Weights of a small transformer language model.
Training: a variant of Adam for these matrices, 274M tokens, 4177 steps.
Each number is 500 + 25 x the weight over its row's rms, rounded and kept within 0 to 999. Layers, rows and columns count from 0. Numbers have three digits each. The size before them is the row's rms in percent of the matrix's.

# down: layer 8 MLP down (transposed), 1536x384, rms 0.0245, rows 683-751, columns 96-191
# up: layer 8 MLP up, 1536x384, rms 0.0249, rows 684-752, columns 96-191
down683 090:474477525511473507477513475485526487483479495516454523485504469537434492473557496495541513498501496502465548500489521518506485470530539540511516469505494478511497486523480477503524529480491486471519477533475483482460510563509482537508528476494467437452554519491512528485520526523506519452
up684 090:471515494437516552521477495521520488522529486468518488485455486529466528483514527494527505473482513475506485497465515493506508513489465535426528485485503522492540462539561442466524470512505525499521509464512547505513516503545482469519480486496456490486460518532474498452510484527560490484
down684 091:516494508500533504489494508519475523488505517493540474554493496492555494518469521473491437553493482533456497503549533485523505544524551530520484510491495498519512502488477534487486511503484472537496488549509490447484508462483503512527506518508456580500514518454502508481496475482447548543
up685 098:485506487458471489469501504466499540539467493460473515507483508487545497522489476463501497501536523516527497510473501512546553537470462496521463463549481518522564491487495480510449500496485526497474495490525473531478509459501471521501483491477503454446524471509534494497511469489485491462
down685 110:503471515507498464464465495481472501473540444508502506506517478504524520530504518446494507456505473503511531525511494485470469485540527471533491495487505492497494498465532485459449487521499522486493553456530479524497497533537543495464511488479478430490521529518475520497537456477508501495
up686 110:516465470474528484528502524497461495522488508484504489490507495538487461479479512493543500502538526521461502494489526542501492476492545489485493500492523540496478477514499448445467516433490486511512533498535475485467490547511475501515538542445469474521529515484521513525558506491523511500
down686 113:509530509520515523481489500503481485534485488428520528534525448468506471461485481494526501492513469492483482470572542470481516502486480458569509556523546473548497519522488504534479544507507511462490510507519495449501457443494502520463461490483545507520500443497469537476506486459474562510
up687 097:558469480508521504495469507517500477519513520514486507468484503479516492533458480500512502489487551514516487505487481480520526523466502506498505515525516544563494507475460485511499537470497497516512531470495493534523516452497502477521464491512491472493455517502500485510503533503516516471
down687 096:534500494497476468487544473500466480475492514508480500520479509479541478518508487479504496489503508489489532523481509503512455497523510510493478491515458460532479468503544450488489518485492493475512477469499515498481480547504498552523497511469552504508484531534483488508539533520531454500
up688 100:477493483495487514561485523486465542551493487510509504507504494518489531516504506504519498488480524523507482450488450527518472536514545482493504448489511528505520493463511507474502469517502522547507510485539499501496517541505473471521523552466465512521436558508495494526466530501514511483
down688 106:491541503477468543493525481459501509513459484483522568471497481490493485511526495487479498499490450510489499496520518497506501463479465502474505494527491451504493480537510531468525478493512461457513492537512496454491518537561460550505539487471542519425513476486518534472535485488486471492
up689 097:516490497517448478478453496494512559500553515456520519509487501502467553545487507475502503482476490476517482471478492502514465500541533471475471477520482497564529477470523483487483474495558499536512543475499522509533536538528481490527499543527469495495459491473517503487484456501498506505
down689 100:502491518486561512519536512523527487488486484501521472472509496488527468492464462517475477525485475521484531498501489465497523483485549491477492515505491480513500453497507508463494527477504481467492508538532487464508476500485482523518486490511518561487510488516499506502491499502494461534
up690 094:514483510524485467499495528512524478528478465516511530538487457543479488476460498445530500500501503528490501518523508512482537484474516492502479506503505492494524481520527512506526464490488470506502572504503494470508441517484504517501510497511474480481567480563505490468502478478469500449
down690 099:521498501533538528481498464482510492493506547474511491480476496494505530524484513532522481519497510531498475537509451501515460479571502511488509471469541532538508551483500536510498506508529509550526474481540524488530472482491501521498515508477482544513477482450489452500490507525485525490
up691 093:513503507472464498509500546531481508478506503489476562453509511522459474518504487525507536475466503496496470519464458452501502484483491447440531505487501525480516539542495519480479476480480514545526535455517500547462481512528471517497428538485503489482521529534503508476500460505514493496
down691 088:508494491509542481495524496472514530503496490547511476508510486513517501489527517500489521536500496511512506465499487538482508486502507530527500533446455506473503512477469480502526476517531537516505494463520500476479514468509473480506504496512456510519497489493534488522506539508489484495
up692 091:525499494515524470532520481516490500481463505499477479514513482552489470496447491487530481454450510480490480488494492503533486535493537496504486553519519505475532477521535490531493512507529471542488490497507486527536491535502505483509462514482491511484459497450516475508489521470474513491
down692 083:462524479475512464480517526529554506493477530518486540492497514480491521476519543500525469516462439498485515499494447489476535510493507525445512470535525446530460481511479514481545516477512514495506502549509498464502532508461477487508523505512523546480519485528530526482466491556473531513
up693 100:488456469499505477519512526521489528471496537466483524514513496488503510517503490460505477499518498505477493440500525482519508482498524453471482556519494539475518499474519460526476510468526492484475505516548503487476496537510492461512501525492494507508480539456522509505475477467486497479
down693 100:475558506527501515511479489460513478480552518481513447497490496481518518497516503556508467519515457510485503476501534505501520511491527472508460468516480506475503542459457527512455498497502475499531515490487516540499509484481493469470483514470485514530528497500486496479495530501479497504
up694 115:540475491536494504552498509527489491501484505476461466470518481534470498506484466511487527469510510496471505493433531494506533450548483519521541458520488538468503501512456472470532446486525473515473533464490521490523495525499470550546519476499470490458553484507562501521496509440541524532
down694 120:489538507522525501490473486503501517475513465500523486494491500536524481461438508484526477507523551497500503509523555538511538464512487478487460487469478494522547511516497478505495530536468527453516492506493499513511497486478494512497484527499537439557479480541494509517465487492489511493
up695 103:514501484491526508521496514528495530496572470534475473534504473508495457512476515480516505452451494465491509430479518481490546442505502479514535564534466522482524509534534494475519518459491489543479491512507466510557494500488519530537514490454481500500486534521487518536513493463482512450
down695 092:485486510477537501478527482482511502472512518494514490505470510517497500494533485550475495496502496511486502538459477488456518486506512509536457527487517496499486528522472479536465513492551502535483502492479501481485513477530489490497503501520517555479527506479507528507484483538525491502
up696 111:461499501463522504515482501512498498479488525474512544501501504507478464473472456502480495503453485537503528497490553512501512501549523490491526520491520501491506455527507497546558474481523486535497499509471492490546481530567514514494456513512474475514488508496525466498491522484478511504
down696 117:493503538476493567533534492497499490516507529465463495518483474508519458550516502486506462531471470475509518457498507490488481525516498482504474495501487529516522483549497466491495516472501530540513481527468498447503496511490517509493484478535474483493506508505509503528469508480535485503
up697 093:517492480504485480493498526503517464465520504493523509507468515508499492482476519508556475487522509492505507493525503487493485511492527471517491448489544484533503526518503494533537509503508498546502500470491479524488503502493529559516512476480479453500479468529505465439539521481514442466
down697 097:494480505512551525503529472518484545505491502499466502465517470498509493497538446526512520528459519489468455534435521486500509487494482506503504514524465484445518495498547514461478492488516480486536495547514550497515481477497468471464499484511523529494502548466531540530479479490493543483
up698 095:463485457455495528491528504533514497513531491480484525497506467461498476501484480507545503491470502526447520574508506484473535505516491466516492536477500518487515537568486470488486464494479476521484544465529472476483510473485517530492496466478497466487477479499491492443498482505506482508
down698 095:488502550551525488482498479502510508499478504510496459502490482457466497446456491538490497499502453522522512485521517523505536506518535479458512494514480492471479534509485498526491488533543496461514496476520517495508490505471498500501514519505533497501507514491511511535507525519502508523
up699 094:530490502492488473492512523473515500493481535502490485509487522518514539496420508498504487520482557500494504518505527480552515562500538525485519522523473480533509538501481504510512500485500515568543483491514471526531487501527506511506525513452448457515505487562534513462517500486521503521
down699 093:497508504557512479519494477532509501511508490519519477512494481501498482461497456465515512496491484511520489461496522494487569477486468512504474523492524525495534483484497489520481546508502492468517504523494491526498517515514538471484441536531479504506500487449451493496489507439519534503
up700 094:493513445520478509538511488531481480495515496519506498516489488504500494510488499512499529501513467495486492432496471500538497489501518519503556507498525480484477544500492501509479517484484511517504544485502552479502516550478472513490478522526469502471525530484472497510479467470516538497
down700 095:432547494474513517471493493489460496518440523517474578489493545501516508501497483556445488514567461509483505474488447479483454497492518502492486474494490465508518487517467471530451496488483502505483473546503510526499453513519542511502544461477529491503457493493532503521503522443474452522
up701 105:505455465504571539507509516512508511532484468482506518477516468505463485504468464478541521495463486528512525516484495461557515498491499508487479506483487477511490470460540460495506497494491423516494511513487466492542468522500446505533506537522447489503511493505502527498520452440481535529
down701 116:521447483482504512502469452508492487501468558522498502495537511500487469488475458497517485497530484508469506489505493501467543524518488508505496531523436506500530522532522486531541453466473555481532492475499460488499491551500515492539481509517476512513541503489486494495494490472496478536
up702 100:517502493512489510494502548510513566483498460479481509512514490497470471530532474505533482508532491469510514503452520512488489464476486515458502491508491502511556539523477483483519514520493467528481507480493510506499467505461530515497490493513519477497504475511497480518548528514472535509
down702 107:521479488552513523466465472552495527479474460491566493565515543509472514513520537544515524488540453542481544479515549534527514510469506533460544501528488484495509514490453488519503515502477529505522516492555484532493506484465457472498496496561514485485463549516492507494518471496474501494
up703 093:483492504471488491478506488504506472503485520487489521527464526498469519519413495524537514482472526506520515497504481486548525521506514501493553507502521517495474506522523507463502498495545498502494512507527498484479501555491472510529460486490490509467506471525498505497514469502526533516
down703 095:473460474492477516546504484518503508514519508498514468495544539521495467504547528489486526543510467445491513483478488496493477519498484535500511483474483510481504505436494476517493470493507515499513453499484468527507475487508491495470490485518528501494511501476507460508491557522481477508
up704 105:513501492518493471529494502514502515513517490474469488561527500493491486481452547512477515472498524483510466520479511499478513501504533470507514514494495501529512472508513534504460506519490463505506525503521481520539520499517466492502486493513513466517488537440483498490505515496511487480
down704 102:526507486515492504513474498479507505452544485482525469467491474520504508477532504498536500535483507555518485516516533498510533539518501470513489517498509500491489503476509489508526527513478538458451466527525482480531486501488493506517504511491455525520549494487507501478484504502467517520
up705 094:479497487512511486493483509566443488509490476508526496515511475498507536505503448517499520482504512479480524519517504472474480496501504505510517473488446515485462440497501518482462474533480513477534491495493498518529509517501485526516506472468480485498479507540466538487527523453497477425
down705 089:503478536477489478539521516508509500523464523499463508511487460544481514510520521504506506528505473491532476473520467508483542494483478481498506508521526495538510551496504513539511505464488505483498495477483515483447476541494498483506504538530516515484510538501487495549512444509507498557
up706 093:511489542492471487533495488494447515497448498492500499495463431479514517482493525487508527486434501512458479493475517509555532508468533497471497556499498522500499491528505456467480516501518468484508522455517516466517443516530463500494491526487528498504508496486521537525548536483455548496
down706 099:480490479497508479485546498489449514516544495477494481499552525498508516518509457494491491446482511496472495514511481521488467474501496538542537496491501469508538499501504486512487451523510476486484467549459506526558543471465499520482517470475515546486481509499523504467498507521487521467
up707 091:536459513487476524505523503514494474464557495475507482515494479484477503526482529511513531504493506499466470520493502496511513554517511489482482486485479448469480493499455498480466498541460512479505492508535524526521467492504494520532485513500490504525545551488541521487512487472518554513
down707 092:419538506530503511549475487494478499474515493483445506469517498510512481481491483534531453529505499500536521496481513528543510487524521484544470506522496545507474468494499490550526454493553519537491491499506467502486493532513498486465491485539489494459499478499507527516422540504494443440
up708 104:507522537479505520530469509523475488511473497466496508526457469509507437540454477465488535506530529530472570474499484455523479505465504478473522503497476493512496519507526479437497523513492490500508539494536526480517456495473468527501493506526481479495509506502510469501490480497496501480
down708 108:502500525488503517493488531527497482543497509535478523511509522439512483484534485551502496452545530456525511506531523517508477515491413499524509460501524525490498489501488471533517475522513490521542493519473554476526493519520500474492507506515490494507494492496493444497543489502508475485
up709 099:522525459501495513507523497537489489475499451457505536513455472457458505475516502509523540494511521513439499467492525477534468496509492451479510482507484539460483484520515522489515520529500505510473533473524510532498508512522440516500486492505455475502524515474475498498465518442468523525
down709 086:488490528475441521505517499521505508508479504476518464471470531559475486523533450510458540506529521543512465523532503465494475495525473482536496513512476482529494489542493499473506489497516493505540515477535478512515484504515519491502484471519510498524498493519494507480490512461502477463
up710 085:522487526480527459479515506491515471476521513519533475518508524519471476510468484477551510512494504455471534469514530463511490479530518492530507546517466500522450493535506464505500500516489535552522479507481490549495416501523550508526516497516497476456473534480506464492486494467494507530
down710 090:472485516503484504487516536517489491539500484561454526515469476487517511463519514505514501540478509468495495500492496531477478468514399491509519428487526508462544484515520491465488485538532472475465517466489524477450536513487530465487527472518449462490495506489498530541512492563480502481
up711 106:541516500510453503496542495513496509463510446467491514536525481492542509520489505517496514478505479444511488500412530496512487455534515459437504542494504503528524449511500496494463500526448445489473464522512476511522514504490503501505483524513499461509486532474500501479496500487525549505
down711 104:504491482520431488501486503531510515466487532520484525437467485480499488496473486523453494452538461480528475453503512514493511435530482516484477474534497476527484536505504538523541528507482486504472463492535476547505493481502521472484509485477465464493546512496508569471487504504445511471
up712 104:501492462512496509496523563503496494471505521465496495518504492488484497478521520495547502546502458534479498506516492441465496494518519456515523510517488512489550454522488493485482493525480496533494518506504512500538486522526519474507452526542509457483522509527466508484505555491485496490
down712 100:426493494520480563480513512489512522498492516515515534519466517478513536475492538539487536549482539526527520489507544503500477502498481470466558470500514528503458546474494507525512498528485485471457499496467507509513521489488529479549486508494523449487550509519478496481487535508505530464
up713 101:524494571468511507496503511483521476483514501452482545516514507538478510471507471468504475482521519499504517531491488497532495464493534476463541476495531493507499478518517458406517440511478496520476536526517451486512493543502481474481481498498480471501460520515461457486482481467514494505
down713 102:533462541491531510487456516541516482473504509439511478477520517534518486542512480505496514502491522512439522526544506510520503517524534486547503549444494508514509462491473459505484544482505528504497522490531503459510501544550441568509480491487520478520481461491449482474499498455464485483
up714 094:497494558519494479463477492519484556508499510458479536477533508484488488500498500491532578494457484515495505479443525467528547508555496452459542527518448478513532528493452501497491517518517442511560494507509529509493471514552524489528463537467495489506516511457556464511510555494494547454
down714 099:535482532519524526508524482488502535493502480508478501508522486489482482521525548495477515505474478518462489517549488524493506497491478499512490460463513533509481487511539480494535512502437529445496489469485495503498548501517492483517529455498531481489536546504514505501468502491522476459
up715 100:483476505514509502523461481511516522489508502487522501539492472536500415499476513511493521500497515501528537522501495501486517552471510488481514520516500509490522500510499522492497497505494475543481482497516463501495475538510476501498506479482504494521541520501515504502472490503516500536
down715 101:487537518486497410467469538463462437511475537518483480515468529496488518502485521527488467470527480504479490481508482487543496494510502520530473479479521524496487485520500489489531504485515481474471498477529500555495520451489532540481515454511564494509478526459548493524494490526463503498
up716 102:494507519508496473542552524529498500528544456501529504489486536547476482471494466515556518515506524496496511516507490489471510494510497528490515508497518549508504485520531473488520507483462484509494521519525491516537476500492502491517462530485525489518465488528489505493523495493514511492
down716 096:476489467523538491454528488512487481495503477520516522491491463498519510460476479468508507515504496503511466517477477468499521433496496553503499510490518486491503475474545526526527528465536531505518522484502468469428503493491516495477499495487542552518467500524541557493516489522461524451
up717 103:499447526487465500500501509524490497493471499501487504502510429525495511510505486487494510489464565507466457498441545490492524533508478518434531482574511485479499515494439485529469449481490471524527533510537531499525464532467465513550509555501495512514469499493512498490522470476450509494
down717 109:440457515503518540494479518519511508517468539524473543524501499478514484504515515465506514499519504526476513519470439524461468483473475494489506499526463548478502529479486512509487460530445538461521517500533519495492535439517502494534497493503511538525515486518494500489511504467494492516
up718 109:497541520531533483537493531512492498479492501500503533497518465517492505486476464514490471499517488506441425469495525421509543509479496461495530489484511530471499485534516514507483466523476488514516496499511522476468479516506508474543482509522507455507521482486511533442497507493542489509
down718 112:526528515435521487506491433562522473508450527545493526478551487506530483477508523502522511513501456495474535509509541493503522496465504457502492462488481521492473489493516458526487532490454494511499507517523509523567497510526491530527507512480548458442485476489498505517486509509478478539
up719 115:485506478514499508532506524478516468477488491448511456470515481509498498478518510520513520513483540526445513497493497517545477544487525495491532491507447521514490499527486514516492494531492487544507486491505498447512472537511469467521483528443494467516523467470541503498497481491501550449
down719 109:494536487483547501541534475473514488477477491484512484531452485502489534532492533518531492502469468537506518477507467506528494523473480497467504516489480481460478501516528526497451490479520498480458507500487506498497524515528491498501455524533506518496510511489529516533521519504524502477
up720 108:510483500511486500513518510506518499508480513471544481494480497498529513494490507486512504432472488523506513502488501485492539527513537483517515462481489520504492506551539445505507477539525474509528484505527530516488489540463485494485493531482507502510508546511527474490488443488470533478
down720 115:525488540511446535455489501460525499511501506501553485450525521517524503519505490528483520462488478511530480504521492484451519506486518483518474526515472470530494511507476534522506502528479501537553464555489506492512505531507497507484473513507501502506522513512482531537512485510546497459
up721 108:485526490498520528546531558494471491525533458497506492456494485521497496515520485512542491486512490499444457469475532427534530490488547440529502516501523530483505453472554507485479507447494492507463484461539527491522464515501497536501482485526513498493482540479488548494500488483495549493
down721 103:514498493532497488488504504497494487500514503557492511481485492461543497511478493536504526541535508515513446514491502515524537545479512528523485493532458531499513523450497488518490542470553518526510498475469524521484502509500525482498484502486477510484506517484459456474476505485487475484
up722 099:493523505508538477552511529482490495539514444494506507498485469530538510510474487514552485502480493535520527469491500478503483530489494511548500472501560483484489523517490509471464497513507489502483472493531490502540500464517488479497472447492472495494559495530525543541493459508506526546
down722 097:488480530523538494545486514458527489511488472505498480541500456497482492532512520499507476457520471485526493506500444478522541422523484502503485510502503481519462478482435467509505513487530539507519469512496513531550473524487512507464470552472489493492462509502498517479523499488530465497
up723 101:492506525477474490562487534526474546470479452488525494522506494488433520535488463489511532461462450510474481501425530492482502484508481483441500450538436517511487446528539491491508497506519491517495526506496492471487484528500509485547513537522483474493526492506504504475508508486490514496
down723 104:496447484474560543534484522529504509536457529509520473534482512445456473514477494538496473527492516461503520519470539505466520499522471531485481520514504483524523497510535480459512504488501518503536466481478539478526519511480501495485509492468516472479489513458494458486489545477479488528
up724 098:537502493488492471519528467477504476469485503514449548509489507498508486478421504536532565517528507504504519513507491507518491468480513502461507535471483524536511515523489518495506470470530543504459477487489476496512513496527510514514500517488505468478468503482540471524496495516555493520
down724 094:527510484518474524504525495526493449473518482510493480506492448488515499490506500507490441446496471498473496551483490478475529502458539517520489521497497481490488505490452487462508532521457492545519453478574461566458495477495474509483477505525521546518498526542504540466505487445528495445
up725 093:495508553482476512460490517513473502466482550479440529489505500492532460478469532521502537519510500483438530517442460478498509527509487483536483545481527470524513449512511459552524500522476510488457479515498480494521506503510481507494439467522494481442479534530512488509496519501532527471
down725 089:478535488539499501562512483532513513497550477463571472521493497503517541534541465504523457466513519545506508522509506513502488498494500523488494481521461588497472513548493512460511464506508488521532469537511506514500458500511517497514506501505502491547522455488509513495484496511521528504
up726 098:539497515498528503537511537515477491473487508529467516516487451526480499523494476514435487530522470516472529483503515465532499516514487485501517494528512495474499499463472449513493535528510449494508497498501502487490450510491533506485517472495483511485571495502548502536503514453458523513
down726 093:500568492477535456530517469511515435508480502520533504492509457489537488547497536513501491523533515475468458473516528498477497465509497517534495529492525527523503513522507489477509502505460516477514520487499437515532460489475506513530536499523534531481463516498489492531507516502500489512
up727 107:480507482468451476498504511507492479466509486457519509499507459494491468506475505469548539462510497499459516470525533497499513452522525467500524552528543504501508493487503474474524439480500520532503470461512470504521512510520469558491505504505454446463501506501501508502488479487474503458
down727 101:504514501500491455526509538503478529548539507474507506517503500444547483509483518484485482483500505483528501530467529536476514433495495490492482526514521522511543456477530497474493517469491507511500490472497523532488517520491502483461459525486503492489521462529526532496488514500466514481
up728 099:489535509469479477499533490529471521472486471532490517497466504500497557472495464499528498486523507493491485491482527509513509492498496479491494486522542500472478512524507485493474492506511508494555512480509497562524515506487471528477444517484486494484532485542484505500503480480492477452
down728 108:446532514506493513491474513511494528470448522464491522467521521451467498487494521514503499505513534484494548507549520529483519469515451469519514473467499527453488535507490501511479533508447506493497501477547527524512487470477501480498460500497551469514503480533454480520488533491528474489
up729 105:505547506473447516493504507541490535500543506485498540546456478496497492470497532496466492472526535533504508507502515505487460510567494512453497538497512501526515508513540442503516475534506501506494496457511506524489539532513488491487504509519464482550504533510528474454500522491529517509
down729 096:489536536549513530465501448458452451481508510533465529441464509518494485484475539520515517496491550520488481483505524509515494536468499477518500446483483516497504497500477501501491504534507483526504526509512467499508528499514459510493499443469484531476543496527502462538490510500509530483
up730 110:507492472487479490522533506506506520484492519459509516483498480539475548484504526500490561478520493508466499541441567496536530517503507514483501493496505491509486478520451527480501474513503430515525496486545511469499504554512512525510451507541488446464510517491510503477506458518483517479
down730 112:500497501514477494458512510475487517504460514477478508515496499467516506533488521518496489512517495483503516468496504470500516454522483507513516443531469490504504510495546528488484474544526505512503518498469527545507543529516454434495496537507503487472473558495474530503485493538516540498
up731 103:501483531494528526482506536552482538536539467447523507490459484510509497488497486502522489493484492516472531510510485494483523516506471457428533501504482509492475479464473455489512503476453436509470528528542520507526493471507497506509471493459481497486526520513473512459488482497431499491
down731 097:477482538527431513523513479518505508503473522538492490490471514500446519512507505496472515502509544473528471499441494491473521543512458537507546511513498505503473539489492480544530526503528485512504451481504481471489482496527482484483521475546501471491476517513533532513498497507558497471
up732 096:482464485471539488499481492497505506546474522502471508528520475517496459487447487523480509481478526485517490503486469533529495501505490515518545473510507482498496509529527475506513477457520484503508486500505497516515482500479494464510514491507451495493503482497469473453527492480480503492
down732 102:504505496497478564510510486554475528464482501545521491449530502476485476475533488504514442485520519527483480510553547497473515532491483521496532518542479527466490500507499522519523521550517480511477514457499503521505491515520507486470466515499529482476510518505485526512474482509522522457
up733 103:518482473493485470513505511480522503439496535493460485502487479525520504485493497496495511468502496535486488508493550478501538496460469511495531481525489530525505537523495536520480479535527541516530502491500503525528497509546492553501492504468445459472517511490507477474529498472542534492
down733 105:507467499518477482515512510484522496465485472501516483512475478509513478508514543451546514474513495524494508470522532517509554447485495535518509520503535533503506512503536470493485481536510558506478436490539489502483475502509531532510467561499504443517477475437506477500498538490526509509
up734 114:490494480451494495495460510518492470450468478502507554507489487527494446542480529528527511480467511508522532477504502520524527468476500458485516534509516456523493535545467466471509470482506513515507512496582469507483486487491505491513487557504498477524498496541491469462500515460465525472
down734 131:462498472504507495461482502505495500456425471480494525503431503506502498479506530551509487446474484510466516478547483515506489516456487550528574517489526497494480473498480497474469510476516548523476523546502472494470509520453533464498469478520474488555535533516468455511507478486516513490
up735 110:496445516468492436512554504502532498509489508493483493555531503541503570493482539467492507452512551490454477507499493498504520519557510492480481559512496485529511516512527464513470489488530479509499530509501499496519537526469469493525515508469484434493469509521555467493478493510480509517
down735 111:530479525510528532525544494523511480523511482518539518493500515564454530544524487523516528528499490467483507463454487481504520463479512521512495501485498510514481508513484502551529549489494509488496522524462466488460514550481509462465499497504472526482472529486490530471501473504502562463
up736 112:496478509494544483488495506503439556500477500535477466502479485517485507488439482480535547493487476484511463482467478510518471502529519490508472528512475513523544504499530522445494428532529520521504509475502479482534472542502493490485474534511476487532501520459516521469504491500488461470
down736 120:530500452479517561508489494499481481491535449493477450465494463533507495499531514449506523514523479552500515481473478461501525480508527509491501497459492482463522527482538482525501468514530533514486516506446511474518470507476508461525494529492482498491518513554468493493485520512492528508
up737 098:527509504502484495498517501550456536473495494501502492517529492501474520529475455488529500506506463461465499485459468510520502506537475505522511512505507500523464449506480468524520487505500506539486502504535448533523491521517503521503513495541508483479462528489490515443499519465450471472
down737 096:480500473464457474491500511490489499545464524532473528498530492511533480498482538522468500509524523498505492500512456487522528508459488517493516488527522524468549530506472528491514504510526484493518448432506511503492568515498482479527512449505481489457493498537490513547485464478513492502
up738 085:487532441477485541496498525485487478492501482455492537482538538516496485456473472492522508504495489504485493503528529503501560467503546492526526524463465479491515483537526476452455494502532497497532523488521476524545513553485532496521475535530513500499555510479518530486512516518517493573
down738 085:511486510504565493492500494519525527528553485515472465582490436500528465520514520476506478506496521483527513499512478469496475478500496492500518514502516481489508508477451518489532535492499525525517511509504525477480511458497498522524537509477495477525530468476525522475496533462485517519
up739 090:504500456494514457498553500485543490500499538500471512512453485517469503496503519476509542520499527502500488467486511533512523506475460476506546509544470511494510505476481519525503510523541491518533546504502558506476490497519493509513513517522498473456496481530495471463513506519529536476
down739 078:473503465507503562505510480531473516521513510493553514502509574463479486496507548522545488552512511495501483508524479510486529455508482474488534530481516491486514499519527516523488525477484488504500523473521493531543515473505526498539491491483465535494478495510522541506475495508503498484
up740 105:557546501496496523536491533529478470503541450490458500452520427511492486459492502474519525463481502486493510493474493514481495442500526520485590468502513505520513495543494479525503514493451431542524495508475502529523458540502449527506458509465504484509490500516478518469515521490473502476
down740 100:478489495488502493479529485503500480557453476512502515519503514483491508459499554525493485516498452487506526496516549497517500502484461498531514491463533544478481487486514471531504540474514526463500463469537514524518512452453537510491467476516503520480517494508495531544493481492518468504
up741 091:542477475491460512534482495516476503486519506549477524485487476506467497495519489491471547505496518541510525528495511530493477508481528470480482474519503482500514502550487469466472508495498496505560508479511455523491507497522511448500505494549473494509497539475503527486567540491490542452
down741 088:501479444477506497525490475384521436507527514554544491479519504461494503472484521498424488485481451504515494547520481473470501518496471497486491500441561474507520519506494498501517518492508491515508503486486503491551480440514475491523508495525515480501509499461503483524469510514492497511
up742 090:511501522492488534531486516505493492497505527523502528516498464528495446496497475518489501511511509473435455505492496448532464526511526496517510544494453508444486505489504536533499507527530517527505554453485461482486461467509488502498496539492466470484487519517462507493483485464491506500
down742 086:517473496529489515461526502501470527509483525492509519459502559496512534474437500527488523472490506496492488482519489487518458472517517524511510462492486471533518481524499514496517472482469487512474493539507545489513493528496491455508530460476476478512502472540514523503534477538526491494
up743 074:530480483472479475537487530494498506486511471497475523520474468538492463527473496517538530462477498500478499485500497581540516461505482479448527496528489517470517477538518475505483483474497475521531510489503520543480483501546459503504469493500490502493529511487499489492514473488461506504
down743 086:537511493468469467521505535451537512504517470478469540529470455514475493514492495490530526444495538483497491473461481517518514487518492473500511500540497535492520489523502458475478461495519461543504532448537522522519488516513488517531464509472465506455507508519518497493521489477485501488
up744 101:536488515489492471459512516503495497518533488510478508550497448531550488516518448466527481465498477501456490476513512577547501519485499464485501494520488509513504494541471460464529481522513484521525492507490523475479503477483526483498509472488523453515525562500482485461557505487483506467
down744 107:510532500467490511458505542507450509508531511485486486497458500533509483493537462495491505518480478487453535470529511515435513513560492522491526499532491484483511509508501468467488523510506472458498530499483520478469529476548493501531534496487520515481460549469509488520470568516505495456
up745 102:486524477473501488510487540510485455499482488480502504556470496485518489529529442457515462496461535481494463464485510481514521501499494465529529478498485534472504482490478480468485508516522526473484541493505520470527509513509465467522511497478484479484485511515492541430559482474458513464
down745 100:498547524512476474530502491485490463525525516499520466475490458506447484500516554504452515493523477512506521509518511516507490501494475530525515485496499498550477493446489483513508521476515522479452515509487483525507474499471502478522476523504454493476494477487526506536506480524506498492
up746 088:501523510448473538518488525522473492510548498514488478514475474507539509573497473461499533463457496521526494450501494516537542468491447496476490493521490484473498488524461500492516521467509440507502539490482500517466528487507523525509477496517482503483500523448494497477525493524445494460
down746 086:466485477532454484495526487479515533502493494463443482518542486534482515473520496490474505520516535475443449573521524508482521508493486503513531466518508496513491484515526506517486481498519459483531450498496517495510513507498525483483474508446492588520507535509516510465515486490494480477
up747 102:509491464484480485557513478531493513490531493508515484561490470496464548523487528513505515498491561524489499516467518487509499469524528513461507514480513509490494550528495485497527503520514475481531503468529499494511531592520529450497493565497485461519472483482513472476466495484491517476
down747 096:485475543467513489519524499491493548523495521477485538496488528548503495553500518525508492534514480546444522491522545518523492462489464516485512489481514513479551505552435470477526476490508486496521496468491518519559506483525520483489489501517524466508471521445482494498490511511504454466
up748 094:501484476479521497490534498527527532521467524487470530485507486535426503540495491498492517533509527517500457502424474537453533522476460499482511494509534538461536488509520480525504461496555511514477486491508526526495537528501468467519531477490475498502510498532483493461538477478483518508
down748 094:466501492496520520514509510481528517513471495505499488507513516492530486499522503511492491550531497480515481505487523541478525477465496496476485495518502512510484508533475506492511532496478443490516513536549465509504500490521468515527519492511496544502506504479489486523467519495533514462
up749 103:493522526504482499512493503488498510493507496508492481578507496496511444490504500487490501520515503452496496512478574503512472456516483468496514521484494500494546494519499430485474518527497454489487545487505486502474508533491499531525444546505524447471494490525528496461534504490472484473
down749 100:467514508531515495509482482511482497477497480524490480496483494480520462507491478517499515489439514489544492467484540541497509495520525485452504543519522508494499468488504495480487491484484496463521455564482478533498490526439472537497458478476480513470501507503488530498495540478502487502
up750 080:476522483473522523492499516541467483511537486513495515500490504535443508475512487444574518492440522491504457492485524498499523468492509498451541468483509509520481503523536449450474488463555490496480470480534502541530545504493498516486494480505501509506509489518497514476501460521527517494
down750 084:536508546522512447513546465529518494517466486494557520496534472474513466488545494505496493442505507529510525500470540505495484510516478510528506541546482507478466507470463571503518507516446509480556531531530531472519486507518465489487486502504511445509530510470527496514513506501462520504
up751 101:472509483447461469511533478498493497502507487485482579500544491463477489504502511534475500501521469491487502509493532485472510465514465491534493516524487448509553479489466466503517492505518488530485526507516491504496538494521498550510486513519521467476521486472569471515459512490500526478
down751 102:494487489502480489505451480507480522504531512490509483512509502517514492476490498465515515512510499501475522493486457516492497474524503495482520508524465487536480513485537516500506505516489528498511491478505517490529483514505480537518507473523486509493500507483508527515538521448519494470
up752 101:514519477493452509522484521520488535494485504440464516495505477507502496492493499525549505483496496504486523517483536540513481521512511511473530465537524515495502469498520550509463488501484464475508548459475514526555511500505478477490520513507495486483451465503509469508468480514544501489